Each number is 128 + 24 x the weight over the matrix's rms, rounded and kept within 0 to 255. Layers, rows and columns count from 0.

# layer 7 MLP down (transposed), 256x64, rms 0.157, rows 181-233, columns 0-63
[[160 102 138 136 169 150 140 133  83  79 191 125 146 129 109  99 114 146 112 182 131 130 110 132 152 148 150 106 137 116 142 148 147 131 161 122 125 118 101  97 166 148 132 149 112 139 145 100  86 124 104  97 131 125 109 106 130 119 119 144 121 121  88 112]
 [149 127 143 133 106 116 128 154 140 155 122  92 137  95 113  87 143 160 145 123 130 138 150 107 140 127 135 177 179 111 113 115 143 131 140 161 113  92 142 141 142 144 119 117 139 105 138 135 136 125 116 119 120  95 142 140 128 145  91 134 101  99 114 149]
 [145 136 149 151 142 141 167 112  77 111 143 126 141 122  88 112 146 101 116 146 124 170 144 120 178 111 102 104 135 132 119 117  96 140 146 130 121 128 123 130 118 104 135 138 133 130 132 129 151 122 143 110  98 115 140 119 128 141 115 140 113 137 114 125]
 [106 135 159 114 125  79 130  93 150 162 158 174 172 131 132 137  87 129  61  95 152 148 157 176  93 163 150 188 159  94 179 118 157 126 135 108 129 173 137 187  91 102  95  89 153 102 110 114  82 130 185 115 102 148 131  69 152 124 165  94 126 110 100 102]
 [151 119 120 127 101 138 118  86 137 161 156 106  93 147 124 129 122 165 116 131  77 121 118 139 133 100 131 126 128 136 176 119 125  97 132 109 126 115 102 137  95 169 151 114 124 135 153 107 130 165 136 143 138 102 120 130 114 136 198 112 141 127  81 161]
 [134  82 120 172 117 154  92 113 126 159 162 110 145  85 107 117 117 122 153 129 127 141 159 120 125 140 143 108 162 119 139 141 124 163 133 127 136 106 114 128 136 156 125 130 134  95 105 147 119 147 125 119 118 145 137  98 137 161 107 120 100 112 129 137]
 [119 114  85 141 116 123 103 107 104 126 133 104 104 110  94 143 127 118 135 117 141 128 135 132 160 118 112 124 145 134  93 132 131  95 144 134 147 135 137 151 112 108 151 137 145 184 140 147 144 189 131 135 168 139 136 128 108 119 147 107 133 107 117 142]
 [122  87 115 129 122 142 117 126 155 186 128 153 117 120 132 125 103 128 121  97 122 101 139 114 134 100 135 111 109 155 105 118 148 144 108 151 134 156 161 129 151  95 131 133 162 128 131 120 128 156 134 126 126  79 100 137 128 162 154 129 141 150 147 176]
 [ 97  99 104 192 104 117 115 141 165 136 147 113 127  74 148 133 125 146 125 122 150 138 126 149 111 119 154 119 146 155 147 103 119 167 124 126 134 127 134 124 142 149 123 120 123 128 130 126 110 120 161 114 121 156 126 116 120 138 141 134  93  79 124 126]
 [151 106 106 124  96 130  99 145 134 136 142 146 112 117 127 123 148 135 111 132 117 153 146 142  93 114 135 132 127 147 118 108  85 152 158 117 133 110 122 131  92 133 130  90 171 138 126 149 129 142 151 106 118 167  98 113 142 147 140 123 127 107 105 113]
 [111 136 140 138 138 133 100 112 161 141 122 104 158  94 154  68 110 138 120 126 116 145 148 116 126 104 121 121  90 141 111 116 138 113 122 128 139 189 108 157 119 135 129 163 122 147 108 155 125 142 146 116 125 132  95 142 129 169 138 126 109  98 128 160]
 [ 84 100 108 106 152 129 120 126 147 152 126 107 111 106 116 107 112  99 124 115 126 137  78 142 126 155  89 111 163 163 159 186  96 137 152 117 119 132  96  88 127 121 181  99 110 136 158  77 127 131 137 152  82 181 151 168 117 127 126 142 158 171 158 117]
 [120 133  77 175 161 130 148 125 137 166 125 118 150 122 100 145  98 112 133 122 120 142 142  85 108 119 146 110 127  99 129 132 127 128 100 139 112 135 153 152  97 112  90 179 135 146 136 121 112 114 183 128 128 113 135 137 150 133 124 151 126 121 139 154]
 [172 108 132 163 166 136 106 100 111 133 131 138 166  98 105 146 135 124 124 142 147 115 142 125 137 126 134 106 144 128  85 125 139 158 121 134 117 132 149 113 140 118 112 129 157 146 112 131 150 138 152 101  49 144 147 108 115 142 110 141 112  96 125 137]
 [157 146 138 112 132 149  79 160 129 142 138 145 107 156  98 148 176 118 116 119 151 130 128 111 117  58 154 166 146 125 113  88 103 108 108 164 113  97 122 190 118 118 111 163 120 101 119 124 155 150 156 141 144 122 113 132 187 118 129 118 115 100 120 120]
 [141 116  86 144 126 144  93 113 114 155 155  99 117 106 115 119 142 160 141 145 127 129 115 162 119 105 138 109 144 155 123 125 135 149 130 130 112 131 135 137 158 143 125  97 105 118 142 137 110 116 121 109  99 119 119 104 110 142 122 135 115 114 118 136]
 [125 126 105 124 157 154 110  70 125 129 138 139 109 113 136 138 111 115 128 120 159 148 101 152 138 138 129 163 176 147 129 150 158 156 109 109  96 112 127 116 106 126 123  91 119 191 120 152 123 114 141 117 118 136 135 103  96  84 142 148 135 146 144 102]
 [154 135 124 159 136 162 130 130 124 152 128 111 114  83 130 180 161 150  99 124 109 137 138 172  97 126 141 108  71  78 160 166 138 132 128 140 112 156 190  88  89 114 103 119 167 130  98 152  98 152 148  83 135 150  94 147 123 126 118 118 114 138 109 168]
 [146 129 116 156 103 172 122 152 148 155 143 107 141  79 128 130 145 152 108 105 130 155 127 113 127  88 138 141 131 145 120 123 135 157 118 120 139 131 145 120 118 161 100 140 166 121 145 119 155 133 107  98 112 113 125 117 106 141  98 119 108 119  96 133]
 [143 146 137 165 114 125 119 168 142 128 128 106 181 141 145 111 108 154 164 143 128 154 127  67 100 162  85 111  87  95 131 117 140 133 152 123 162 106 154 101 143 122 131 126 111 140 122 126 147 101 137 120 100 118 133 154 114 149 117 116 127 100  83 152]
 [102 155 143 156 158 152  69 101 110 141 149 113 147 131 118 145 125 104 162 102 114 108 135 128  95 157  96 111 115  91 144 144 115 137 128 130 136 143 126 114 142 127 164 143 118 120 111 116 128 168 113 130 111 122 166 125 144 124 159 109 128  89 133 158]
 [148 122 126 147 100 152 113 137 142 134 138 147 146 105 140 150 124 114 106 138 163 101  93 108 124 100 138 150  98 142 186 133 130 124 132 143 146 134  82 121  95 117  91 131 162 106 114 145 111 125 149 117 155 125  73 126 138 133  56 118 109 142 124 118]
 [108 126 148 129 105 133 151 130 135 105 141 138 124 120  90 155 148 145 124 126 132 112  79 117 156 141  97 129 108 116 164 137 137  88 149 121 165 137 131 140 173 134 111 116 112 102 139 112  93 167 114 134 101  85 111 151 144 103 105 110 152 135 134 120]
 [116 153 104 138 131 139  85  71 110 105 129 142 159 153 120  95  68 125 139 120 151 110 118 128 110 132 123 160 108 166 170 142  64 129 157 161 172 140 132  73  98 114 133 154 140 138 115 118 151 116 124 143 103  91 126 176 119 135 102 144 141 199 112 170]
 [149 126 152 162 143 140 137 148 148 108 172  90  93 106 102 177 139 141 143 104 106 117 117  96 126  88 142 124 103 106 144 119  92 129 146 132 113 144  99 130 114 142 123 152 169 117 118 135 134 122 116 143 119 147 156  89 150 129  92 110 125 162 151  98]
 [161 123  80 118 166 119 133  69  89 139 124 127 138  91 106  86 142 152 107 141 124 126 147 120 191 106 122 116 112 146 127 156 121 119 129 171 114 151 111 162 124 125 130 166 137  87 140 100 120 100 145 145 138  88  80 157 118 136 121  99 144 133 178 117]
 [126 117 132 161 162 135 159 104 108 101 151 128  97 143 129 143  77 144 144 136 157 105 182 110 108 147 132 148 120 119 168 138 134 160 124 118 114 107  93 134 129  67 137 135 110  95 114 146  89 120 122 114 176 127 163 135 128 151 130 115 107 119 120 118]
 [165 144 111 118  90 163 133 106 135 162 122 131 102 122 159 128 112 131 116 115 124 145 175 149  98  67 167 133 152 140  95 125  90 138 151 143 136 157 117 136 137 132 116 130 134 115 105 179 159 103 154 102 105  98 150 118 131 150  90  71 170 127 121 114]
 [ 94 103 127 142 168 111 118  79 124  43  74 146 132 125 180 133 137 129  68 103  94 153 125 114 140 210 101 181 115 116 144 127 107 129 119 190  73  91 107 127 144  99 169 135 142 133 130 160 141 147 156 116 149 121 125 115  98 107 127 133 105 146 164 172]
 [152  86 123 140 142 143 105 127 100 141 143  89  84  96 127 188 133 172 125 101 150  68 142 150 122 104 163 122 139 135 105 164  97 152 153 150 117 127 132 124 151 174 137 146 112 109 135  75 124 155 109 156 130 122 106  69 154 142 155 140 136  93 151 111]
 [115 153 114 153 150 101 102 135  85 106  78  92 145 140 116 133  90  38 117 138  93  89 115 107 122 133 135 102 128 173 134  80 141 148 134 196  98 112 125 108 162 156 164 138 125 123 161  77  77 130 133 153 134 161 178 118  99 153 158 134 170 163 171 121]
 [ 62 116 153 129 103 138 140 109 134 121 145 106 126 156 118 138 128 154 130 138 107  95 174 112 105 158 101 126 158 108 109 132 131 161 148 122 163 157 143 125 141  93 171  81 104 123 116 160  78 141 123 111 153  99 117 106 163 128 116 134 149 164 103 135]
 [111 128  98 136 123 150 123 127 143 131 137 134 105 158 109 131 118 134 129 139  87 129 111 100 130 112 136 141  94 108 128  86 110 119 126 131  86 117 142 148 166 109 159 105 129 148 139  90 151 131 149 148 148 112 121 138  92 120 165 140 162 138  86 165]
 [123 148  99 125 128 131 172 156 140 115 147 140 139  91 101 117 157 128 106 114 147 140 122 137 143 101 184  79 105 129  85 138 139 162 144 104 138 149 113 126  98 166 109 129 160  84 109 164 122 143 115 100 111 119 134 105 104 180 122 114 161 106 163 125]
 [153 159 138 129 109 136 136 161 134 117 146 158 135 102 111  89 120 175 134  81 137 152 143 110 139 151 153 130 117 131  92 119 142 148  93 138 116 119 177  92 136 140 139 110 102 154 157  91 185 112 141 117  96 101 116 134  96 173 120 116 126 120 127 125]
 [111 109 112  97 171 101 109 107 123 106 113 148 119 120 110 106 134 115 126  93 121 132  91 128 148 119 115  97 187 148 124 153  89 113 144 112  82 124  94 167 138 118 129 131 149 115 159 126 127 124 106 156 115 151 165 125 124 162 135 128 135 119 194 123]
 [121 114  85 105 174 113 143 106 139 139 122 143 102  99  98 156 144 103 101 125 133 152 101 142 133 104 135 104 152 131 118 125 142  89 129 135 115 125 108 136 134 137 134 136 136 146 143 149 162 136 153 132 137 156 171 169 128 135 140 167 109 143 104 101]
 [139 135 155 139 130 114 148 219 129 125 149 115  66 140 129 131 122 162 151 107  62 136 129 122 168  97 169 183 115 138  95  97 159 119 138 129 134  96 161 114 154 161 155 106  67 118  95  83 132 162 143  88 164 132  82 147 129 128 116 147 170 134 106  85]
 [134  99 141 143 139 143 137 111 129 137 173 135 129  69 147 120 128 141 123 143 112 179 119  71 142 108 112 106 139 110 130 144 118 156 130  92 110 136 156 127 131 154 153 133  99 134 147 109 130 155  98 115 130 161 127 127 103 110 112 155 155 136 129 152]
 [148 128 130 142  88 148 142 104 150 133 123 156 182 134 155 164 101 192  92 133 164 176 153 110  71 129 131 162 135 157 152 127  88 154 156 121 152 130  89  99 102 123  91 149 148 129 151 194 137 128 176 132 131  85  56  92 132 134 106  84  83 113 115 158]
 [131 137 102 139  94 112 158 171  89 124 100 130 136 142  88 156 137 145 156 113 148  98 114 108 138 132 141 131 104 123 162 101 125 130 125  61 136 138 121 110 151 146 141 104 158 103 126 140 129 146 136 120 140  89 123 152 128 136 103 131 148 148 162 104]
 [108  88 128 127 120  97 160 153 134 170 160  90 144 131 140 153 147 141 111 127 156 105 152 117  91 136 153 115 146  94 135 135 122 146 104 140 128 120 144  96 128 124 141 169 127 128 108 113  93 134 104 128 162 134 140  73 103 147 103 152 168 118  93 115]
 [148 100 130  98 177 117 130 146  96 122 173 122 157 136 114  91 142 177 118 138 106 126  92 126 170 142 112 130 122  90 115 130 167 119 140 127 106 118 107 129 138 129 159 135 146 147 141 125 122 140  95 141 121 147 104 123 177 148 129 120 126 109 110 129]
 [117 104 120 129 138  87 141 135  87 169 141 114 116 143 160 124 247 128 140  65  73 125 156 135  80  86 105 160 127  97 152 175 116  91 128 136  75 129 154 164 103 105 143 129 123 111 147 107 138 134 151 103 116 103 145 122 159 145 144 150 180 109 123 104]
 [142 147 130 149 107 147 108  88 130 118 111 136 106 125 107 125 123 146 134 185 156 128 145 168 140 127 166  82 156  82 116 150 137 167 115 138 111 137 136 131 120 101 104  95 145 143 140 155 105 161 161 118 115 165 115  89  87 101 117 149  96 132 123 108]
 [134 129 120 173 103 113 111  79  70  69 121 144 130 171  91 102 161 116 170 134 110 147 155  94 132 135 120  63 118 130 157  61  72 127 152 147 149 121 105 122 118 146 204  62 120 113 140 137 158 168 161 114 113 119 144 115 205 151 139 140 171 171 123 104]
 [153  99 107 146 153 139 115 117 141 147 139  95 124 103 136 137 108 129 133 134 120 143 149 134 108 111 112  94 145 145 112 134 117 152 155 110 169 123 139 132 130 131 159 100  92 110 127 135 126 142  99 146 106 141 150 143 133 164 125 138  98 107 128 111]
 [149  99 126 134 105 144 113  82  94 115 176  96 118 108 129 131 132 129 159 106 132 142 125 155 106 165 111  86 107 173 163 149 150 146 124 119 171 130 119 106 130 113 145 151 142 112 127 113 117 173 107 126 148 156 148 128 131 110 121  90 131 143 130 151]
 [123 169 117 102  89 152 109 149 102 122 148 122 145 133 156 125 110 119  84 107  62 155 127 136 127 162 128  99 118 180 140 152 110 128  78 178 128 175  94 142  90 124 129 126 129 149 125 103  86 153  98 119 122 142 116 164 136 121  92 147 148 217  97 148]
 [179 153 128  98  93 111 102 104  91 105 141 125 158 149 116 121 152  73 141 174 104 144  72 194  93 112 130  39 110 132  93  78  85 137 141 153 140 186 136 107  97 128 148 115 117 105 117 136 132 145 132 131 112 141 159 137  94 164 161 128 133 170 127 126]
 [144 164 125 142  98 107 120 180 149 139 109  77 134 139  94 158 111 137 142 147 141 110 158 133 103 118 134 160 142  72 131 129 109 176 102 141 106 159 118 170 122 155  90  75 175 146 149 112  80 120 129 106 110 111 152 106 152  97 121 162 113 135 123 152]
 [156 167 138 117 152 122 117 123 113 126 150  95 162 122 137  89 124 136  87 136 144 134 162 161 144 111 104 136 117  87 108 168 123 139 151 119 104 131 179 139 115 113 141  95 141 173 138 125 164 160 102 109 113 139 136 128 183  97 102 167 119 137  89 136]
 [ 92 141 151  93  63 116  90 143 148 192 138  72 116 101 138 161 135 136 161 131 166 126 104 189 127 147 127 119  97 128 169 131 110 164 108 128 136 128 119 102 172 105  97 144 153 149 138 168 112 121  67 164 104 136 187  89 117 108 152 144  72 119 108  97]]
# layer 7 MLP up, 256x64, rms 0.206, rows 182-233, columns 0-63
[[133 125 102 186 148 108 112 156 127 131 119 139 119  89 159 134 136 151 117 160 112 152 113 144 130 148 126 147 137 104  86 140 143 122  87 130 149 125 115 128 101 125 111 106 176 129 125 156 116 119 110 139 126 132 146 145 129 131 123 103 129 114  90  91]
 [136  92 134 138 118 123 153  89  90 158 112 140 114 165 116 127 146 130  93 131 123 163 138 181 155 154 112  96 130 121 141 137 127 141 133 142 105 207  89 140 152 105  87 104  96 113 135 113 147 142 136 131 100 144 119 120 152 128 162 105 130 105 125 114]
 [157 122 127  63 114 141 101 100  97 102 124  83 116  98 146 150 127 109 122 103 142 146 119 164 119  91  85 160 115 151 106  74 135 166 152 163 147 142 106 147 125 159 168 162  97  81 130 143 101 133 123 144 154  90 135 159 164 154 159 118 104 134 143 161]
 [107 141  91 147 133 121 145 106 176 133 136 111  88 131 144 104 124 124 133 133  77 126 137 152 162 122 104 108 131 140 215 128 133 107 127 146 154 152  89 142 107 156 118  84 116 160 136 138 134 102 129 108  87 104 141  85 159 171 123 127 128 122 118 140]
 [141 142 167 161 131 135  97 151 144 156  86 142 110 114 145  90 131 140 145 117 124  90 151 155 141 110 106 130 115 154  93 112 137 140 107 117 146 123  96 126 136  98 166 102 190  71 112 140 170 123 122 111 151 150 127 156 103 111 139 134 146  95 136 129]
 [161 115 122 143 106 145 112 147 160 168 150 117  96 149 152 125 116 136 125 141 130 133 157 122 148  65 174 115 126 127 131  98 123 120 111 101 128 128 147 141 137 117 122 124  92 103 117 128 138 137 120 124 132 128 139 174 129 157 139 120  80  95 131 107]
 [166 148 143 102 139 126 167 151 141 144  99 125 135 148 158 117 124 160 139 160  93 131 125 123 118 109 115 172 164 155  90 111 131 131 113 115 102 133 131 119 106 116 158  98 151 130  85  98  94 114  97 122 180 129 137  94 142 125 125 125 149 115 139 128]
 [122 204 153  55 105 153 138 119 115 123 102 122 127 156 111 105 132 134 143 115 131 115 107 114 117 135 141 136 142 121 146 135 126 147 109 101 102 139 105 141 119 142 122 132 102 117 150 114 125 154 109 138 108 128 127 162 109 155 147 125 122 119 128 169]
 [113 156 116 149 132 152 148  94 151 102 131 110 139 121 153  89 131 122 153 131 142 141 137 103 126 135 141 111 150 138 116 132 122  67 109 128  93 123 107 136  97 111 129 107 109 114 139 123 142 123 156 155 143 132 153 139 150 139 112 147 119 105 125 182]
 [136 157 118 135 109 118 139  92 123  90 122  89 121 117 110 162 161 108 146 124 150 144 118 129 139  94 153  85 113 103 133 160 110 135 137 119 111 106 133 134  79 115 107  66 149 143 138 122 178 133 148 117 106  93 133 132 150 142 162 146 147 138 139 166]
 [127 110 153 164 159  94 141 114 154 102 148 122  80 144 154 136 180 148 113 167  84 176 150 167 156 146 109 160 126 135 149 126 122 114 117 116 137 128 167 122 132 153 111 143 118 128 130 100  84 112  54  93 108 147 155 122 136 127 150 125 136  81  94 128]
 [137 136 150 102 125 121 111 103 162 119 162 105 139 104 191 126 133 135  85 151 145 152 110 151 131 120 141 128 104  59  94 135 104 136 128 142 120 146 140 161 157 151 125 150 151 118 152  88  95 129  99 136 129 152 109 130 135 113 101 111  95 117 134 138]
 [143  90 101 120  86 128 142 124 136 141 142 148 157 160 119 163 126  98 165 128 107 172 127 128 114  97 112 126 147 106 156 142 103 139  94 130 137 133 131 113 117 134 141 123 168 123  82  97 180 117  95 170 118 110 140 161 132 127 119 100 126 121 158 107]
 [132 130 158 137 121 117 115 140 116 150 122 110  94 103 140 138 107  96 127 107 106 145 138 140 121 110 142 102 140 173  98 180  84  97 152 110 151  97 160 189  92 117 107 123 155  91 125 137 168 151 108 111 126 124 133  66 171 143 124 130  89 143 113 148]
 [128 140 159 151 145 165 127 101 132 119 118 111 144 148 156 115 153 135 151 131 103 136  75 136 129 124 115 129 125 127 130 134  87 142 133 112 133 104 111 110 147  96 122  90 149 117 132 111  94 180 116 147 130 129 153 129 154 163 152 149 118 104 118  96]
 [166  98 101  88 126 131 141 142 124 101 156 145 134 125 149 130 113 148 114 129 138 166 102 136  91 133  94 153 143 140 145 115  98 137 130 104 112 124 181 134 161 105 144 110  83 136 122 103 121  93 122 132 131 141 149 140 104 176 142 119 118 108 172  84]
 [142  89 145  88 130 139 124 140 123 142 110 186 135 163 171 145 148 129 113 110 115 144 137  81 133 100 118 160 137 189  82 109 113 123 113 109 166  98  91 139 150 124 138 115 138 123 142  95 137 106 104 149 111 155 146  81 119 134 143 116 144 126 132 126]
 [161  84 176 106 108  91  96 140 131 168 113 143 136 111 130 156 116 138 119 168 137 122 121 112 128 134  98  93 122 167 122 117 127 125 128 114 130 112 142 128 138 137 138 138 129 141 143 122 148 114 165 103 123 171  88 115 109 107 165 100 121 131 162 109]
 [120 127 136 130 131 100 104 147 127 135 118 147 112 127 113 117 138 126 137 140 157 146 145 160 129 122 104 143 160 151  69 124 102 128 110 121 116 189 132 173 133 103 186  94  97 132 124  83 153 117 115 107 129 135  97 108 154 159 162 105 102 131 124 148]
 [155 112 153 101 155 142 157 109 133 138  88 137 110 158 152 119 151 155 133 164 153 145 158  70 147 137 114 115 127 141  94 109 131 148 139 181 119 120 133 117 120 128 100  82 153 111 122 102 143 140  91 113 124 131 108 145 120 144 132 112  95 150 134 130]
 [112 164 129  90 144 117 158 140 119 129 163 135 123 146 156 122 121  82 142 126  90 162 128 110  95 111 117  92 136 118  71 101 122 121 134 130 101 105 163 131 128 144 116 131 108 158  99 151 125 137 103 175 135 174 218 142 154 131 142 103 135  93 135 144]
 [140 144  81 115 127  93 125 130 152 148  90  95 114 175 154 113  90 131 116 153 116 154 154 118 123 107 188 108 142 150 116 108 126 161 122  75 123 117 114 135 150 138 103 150 142 141 121 128 128 122 117 153 128 131 156 156 122  98 154 113 138 106 112 149]
 [106 127 142 128 115 117 187 111 101 170 126 137 154 119 124 126 152  96 147 120 119 168  94 129  73 149  63 130 133 135 121 119 125 127  99 156 146 178 148 154 100 102 144 115  61 126 179  72 113 138 125 149 157 123 150 124 132 152 161 106 125 115 137 113]
 [176 121 118 154 118 120 117 122 110 174 148 141 108 116 161 117  98 176  91 120 129 158  64 111 101 124 138 115 117 118 118 134 107 192 140 131 135 130 135 133 182 120 119 107 141 107 132 109  94 113 103 103 135 106 116 116 141 140 157  96 114 142 157 133]
 [183 124  95 130  81 137 107  82 142 148 109 115 127  88 130 106  81 141 128 147 127 142 144 114 153 101 148 104 111 121 182 175 125 148 136 135 144 134 133 110 105 130 150 149 111 116 123 127  87 123 163  88 138 120  96 143 104 153 115 150 164  96 125 141]
 [135 106 134 131 104 113 147  94 119 157 145 139  67 100 119 119 160 165 157 165 120 121  62 131 125 106 106 133 126 152 168 149 102 137 164 152 131 114 125 105 122 136 164 163 115 130 111 123 111 131 159 112 138 119 159 103  55 151 155 100 136 125 124 166]
 [119 128 145 137 127 125 123 108 179 137 113  69 114 113 135 131 126 110 124  88 152  90 121 145 112 148 142  94 110 185 123 124 122 102 127 167 115 124 113 161 139 161 144 158 125 104 114 142 162 134 125 151 137 163 128 142 113 148 127 129 141 148 128  95]
 [134 149  95  82 139 109 124  95  76 124 117 126 104 101 154 134 118 108 151 114 147 153  90 118 113 162 126 162 110 160 134 137  99 107 135 134 139 134 115 119 176 138 134 149 124 139 119 122  90  80 170 132 110 127 137 144 179  72 147 161 167 118 137 164]
 [158 121 140  84 106 151 124 133 109 150 112  98  85 118 169 110 117 126 128 128 117 158  77 128 132 124 139 127 128 135 156 139 160 140 114 139 151 140 151  89 120 135 161  89 113 132 129 107 114 205 136 133  85 136 158  95 114 146 115 145 151 157 130  99]
 [125 129  82 123 158 124 109 102  95 144 132 115 120 136 124 117 156 186 159 106 104 102 146 174 161 139  91  95 138 151 125 103 119 103 117  83 151 139 132 177 172 137 133 151  95  88 118 155 123 144 151 136  63 140 161 136 107 112 121 105 152 124 139  95]
 [121  92 114 156 116 103 127 162 145 169 150 126 116 107 157 143 139 178 132 121 151 132 115 119 103 148 112 147 125 165  88 173  98  88  90 128 132 149 142 121 107  91 154 152 149 161 131 129 109 142 132 137 144 140 142 117  77 128 133 123 112  73 140 125]
 [147 149 136 127 109 145 111 114 101 132 122  81  91 120  94 127 129 118 161 125 125  93 115 115 161  92 148  64 131 112 151 156 117 142 105 149 114 129 135 130 151 150 140 113 151 132 135  93 155 145 135 153 101 114 145 146 124 166 136  79 139 144 127 106]
 [143 160 125 118 131 116 121  84 147 141 140  77 115 161 106 143 148 131 121 112  96  86 159 119  91 116  90 115 147 113 136 126 103 118 149 129 130 111 182 134  74 139 159 125 106 135 115  94 133 153 136 138  98 124  90 145 184 170 139 151 160 134 137 162]
 [154 120 149 147  90 131 137 143  97 153 163  82 127  95 158 174 118 116 149  92 136  88 105 119 132 127  80 152 110 159 130 130  84 142 144 125 136 155 135  95 126 153 130  86 120 157 133 126 137 126 154  87  95 112 153 125  85 149 101 110 149 142 109 170]
 [113 112 123 114 190 155 159 123 154 131 118 182 145  88 156 137 127 133  84 127  82 101  94 126 114 146 110 166 114 116 114 144 157 121 133 123 114 140  99 156 117 129 121  88 162 125 131 131 143 155 109 133 135 111 123 111 150 130 146  96 119 106 146 144]
 [152 148  83 138 134 132 114 128 137 126 154 120 125 134 107  99 155 122 110 111 105 156 134 120 142 127 147 124  96 118  89 142 113  99 134 169 143 146 128 163 117 118 170  90  93 133  91 100 162 124 161 146 118 149 133 144 118 137 154 113 164 147 124  96]
 [ 54 118 108 126 113 117 139 112 153 117 125 134 151 124  83 153  90 148 122 122 154 138 144 125 104 153 124 125 124 192 120 163 110 116 107 113 139 113 170 150 114 142  95 126 161  60 103 155 164 125 121 162 130 188 174  96 111 108 130 139 115 106 147 149]
 [150 164 152 140 141 140 107 123 202 112  83 139 112 133 134 108 141 129 121 125 167 101 169 164  85  92 117 131 110 157 122 137 130 101 123  98 121  97  92 139 128 115 140 150 126 138 138 131 133 120 169 120 111 112 122 113 101 126 139 132 171  91 134 111]
 [136  88 118  89 136 141 129 135 154 106 145  95 119  89 149 126 115 104 161  91 143 142 100 149 125 135 153 114 129  92 120 158 139 120 120 157 148 163 167 115 116 153 126 120 127 140 136 127 146 115 133 173 178 112 150 145  48 125 159 130 106 134 152 139]
 [171  86  88 110 122 175 127 121 105 148 143 133 143 152 137 181  97 150 131 126 116 119 102 127 123 126 111 112  81  99 169 118 125 133 121 160 132 116 131 138 156 142 133 131 158  81 168 121 148 127 112  96 100 140 150 143 169 124 126  83 161 107 146  94]
 [151 143 115 115  98 142 136 184 123 150  75 140 100  90 131 134 160 175  89 115 151 157 120  87  96 101  89 118 109 145 102 120 173  96 114 110 143 141 159 135 154 162 140  95  88 120 119 132 134 152 141 123 121 149 124  95 129 136 133 115 179  96 108 165]
 [152 110 106 145 121  89 132 105 117 145 135 103  96 127 151 117 125 119 109 133 190 117 131 162 151 120 122 127 177 144 126 176 127 126 127 151 111 133 102 170  98 119 135 132 115 118 107 150 109  69 169 136 160 136 143 120 144  97 104 125 126 100 125 158]
 [124 129 109 120 129 138 147  78 148 124 166 100  95  99 164 154 159 160 112  98 139 149 131 164 137 124 128 126 117 182  81  96  72 136 164  70 123 139 135 174  97 115 140 142 120 139 136 125  93 154 181 172 130 131 144 135 138 134 155  78 130 102 119 104]
 [ 95 142 113 128 191 112 106 113 144 148  92 120 121 116 156 144 156 138  91 175  93 152 132 150 172 117 143 148 142 118 118 135 157 164 126 127 119 137 122 134 127 132 107 115  98 125 125 128  75 140 195 119 127 153  91 101 125 147 109 126 125 100 118 125]
 [126 115 143 141 179 129 163 103 136 151 105 151  92  95 135 134  86 140  95 100 161 110 130 127 158 138 126 162 155 183  96 162 130 101 100 122 102 147 159 137 130 128 105 101 132 198 131 104 117 116 106 139 127  77 146 108 115 114 175 105 136  76 121 141]
 [142 147 136 128 135 106 110 146 140 117 137 139 110  85 110 188 130  91 161 130  84 117 161 141 172 148 142 125 136 121 104 106 102  82 146 134 117 155 159 140 121 140 117 127 111 110 129 153 156 118  96 125  84 106 120 112 137 115 146 132 133 157 142 133]
 [126 129 166 120 148 177 130 152 131 177 108 132 136 133 113 156 122 116 164 122 101 131 114 180 143 112  99 122 148 116  94  85 110 143 113 143 137 121 137  99 107 129  82 131 141 124  84 123 147 133 167 133 145 153 116 164 115 136 132 110 117  93 120 151]
 [141 122 143 109 135 139 148 110 165 135 172 147 157 151 159  98 119 127 165 104 118  89 127 156 117 114  98 127 117 155 120 102  97 124 116 129 112 126 112 119 177 102  83 140 106 114 129 154 134  93 143 138 110 161 169 155 176 132 113  80 134  85 123 171]
 [143 113 103 113 156 139  72 108 118 124 131 135 124 113  72 135 132 146 169 152 146 150  95 208 135 140 146 116 151 117 133 130  95 175 102 133 149 157 151  95 122 122 139 146  65 160  99 146 125 117 115 136 142 149 102 146 109 122 106  97 119 141 133  87]
 [137 117 174 147  89 118 114 139 150 167 117 155 136 108 168 146 136 138 109 130 151 139 158 139 122  98 125 133 149 134 133 148 119 114 110 131 164 100 112 122 113 146  99  98 115  84 138  87 122 137  80 132 136 123  92 145 106 108 159  97 143 145 151 156]
 [159  86 118 114 135 137 151 165 122 138 132 124 133 190 132 180  94 110 122 146 141 109 194 128 101  97 121 119  95 122 109 142 155  85 100  98 155  95 130 152 106 177  99  82  97 160 104 128 123 147 141 113 138 138 136 160 148 141 146 115 119 135 146 128]
 [182  71 116 113 124 115 155 147 134 161 100 126 152  85 130 125 154 108 105 154 120 156 141 114 140  96 157 181  98 158 130 106  76  83 118 146 146 153 121 112  85 181 137  85 117 131 162 150 136 108 156 118 139  98 136 144 112 112 135 150 128  93 141 161]]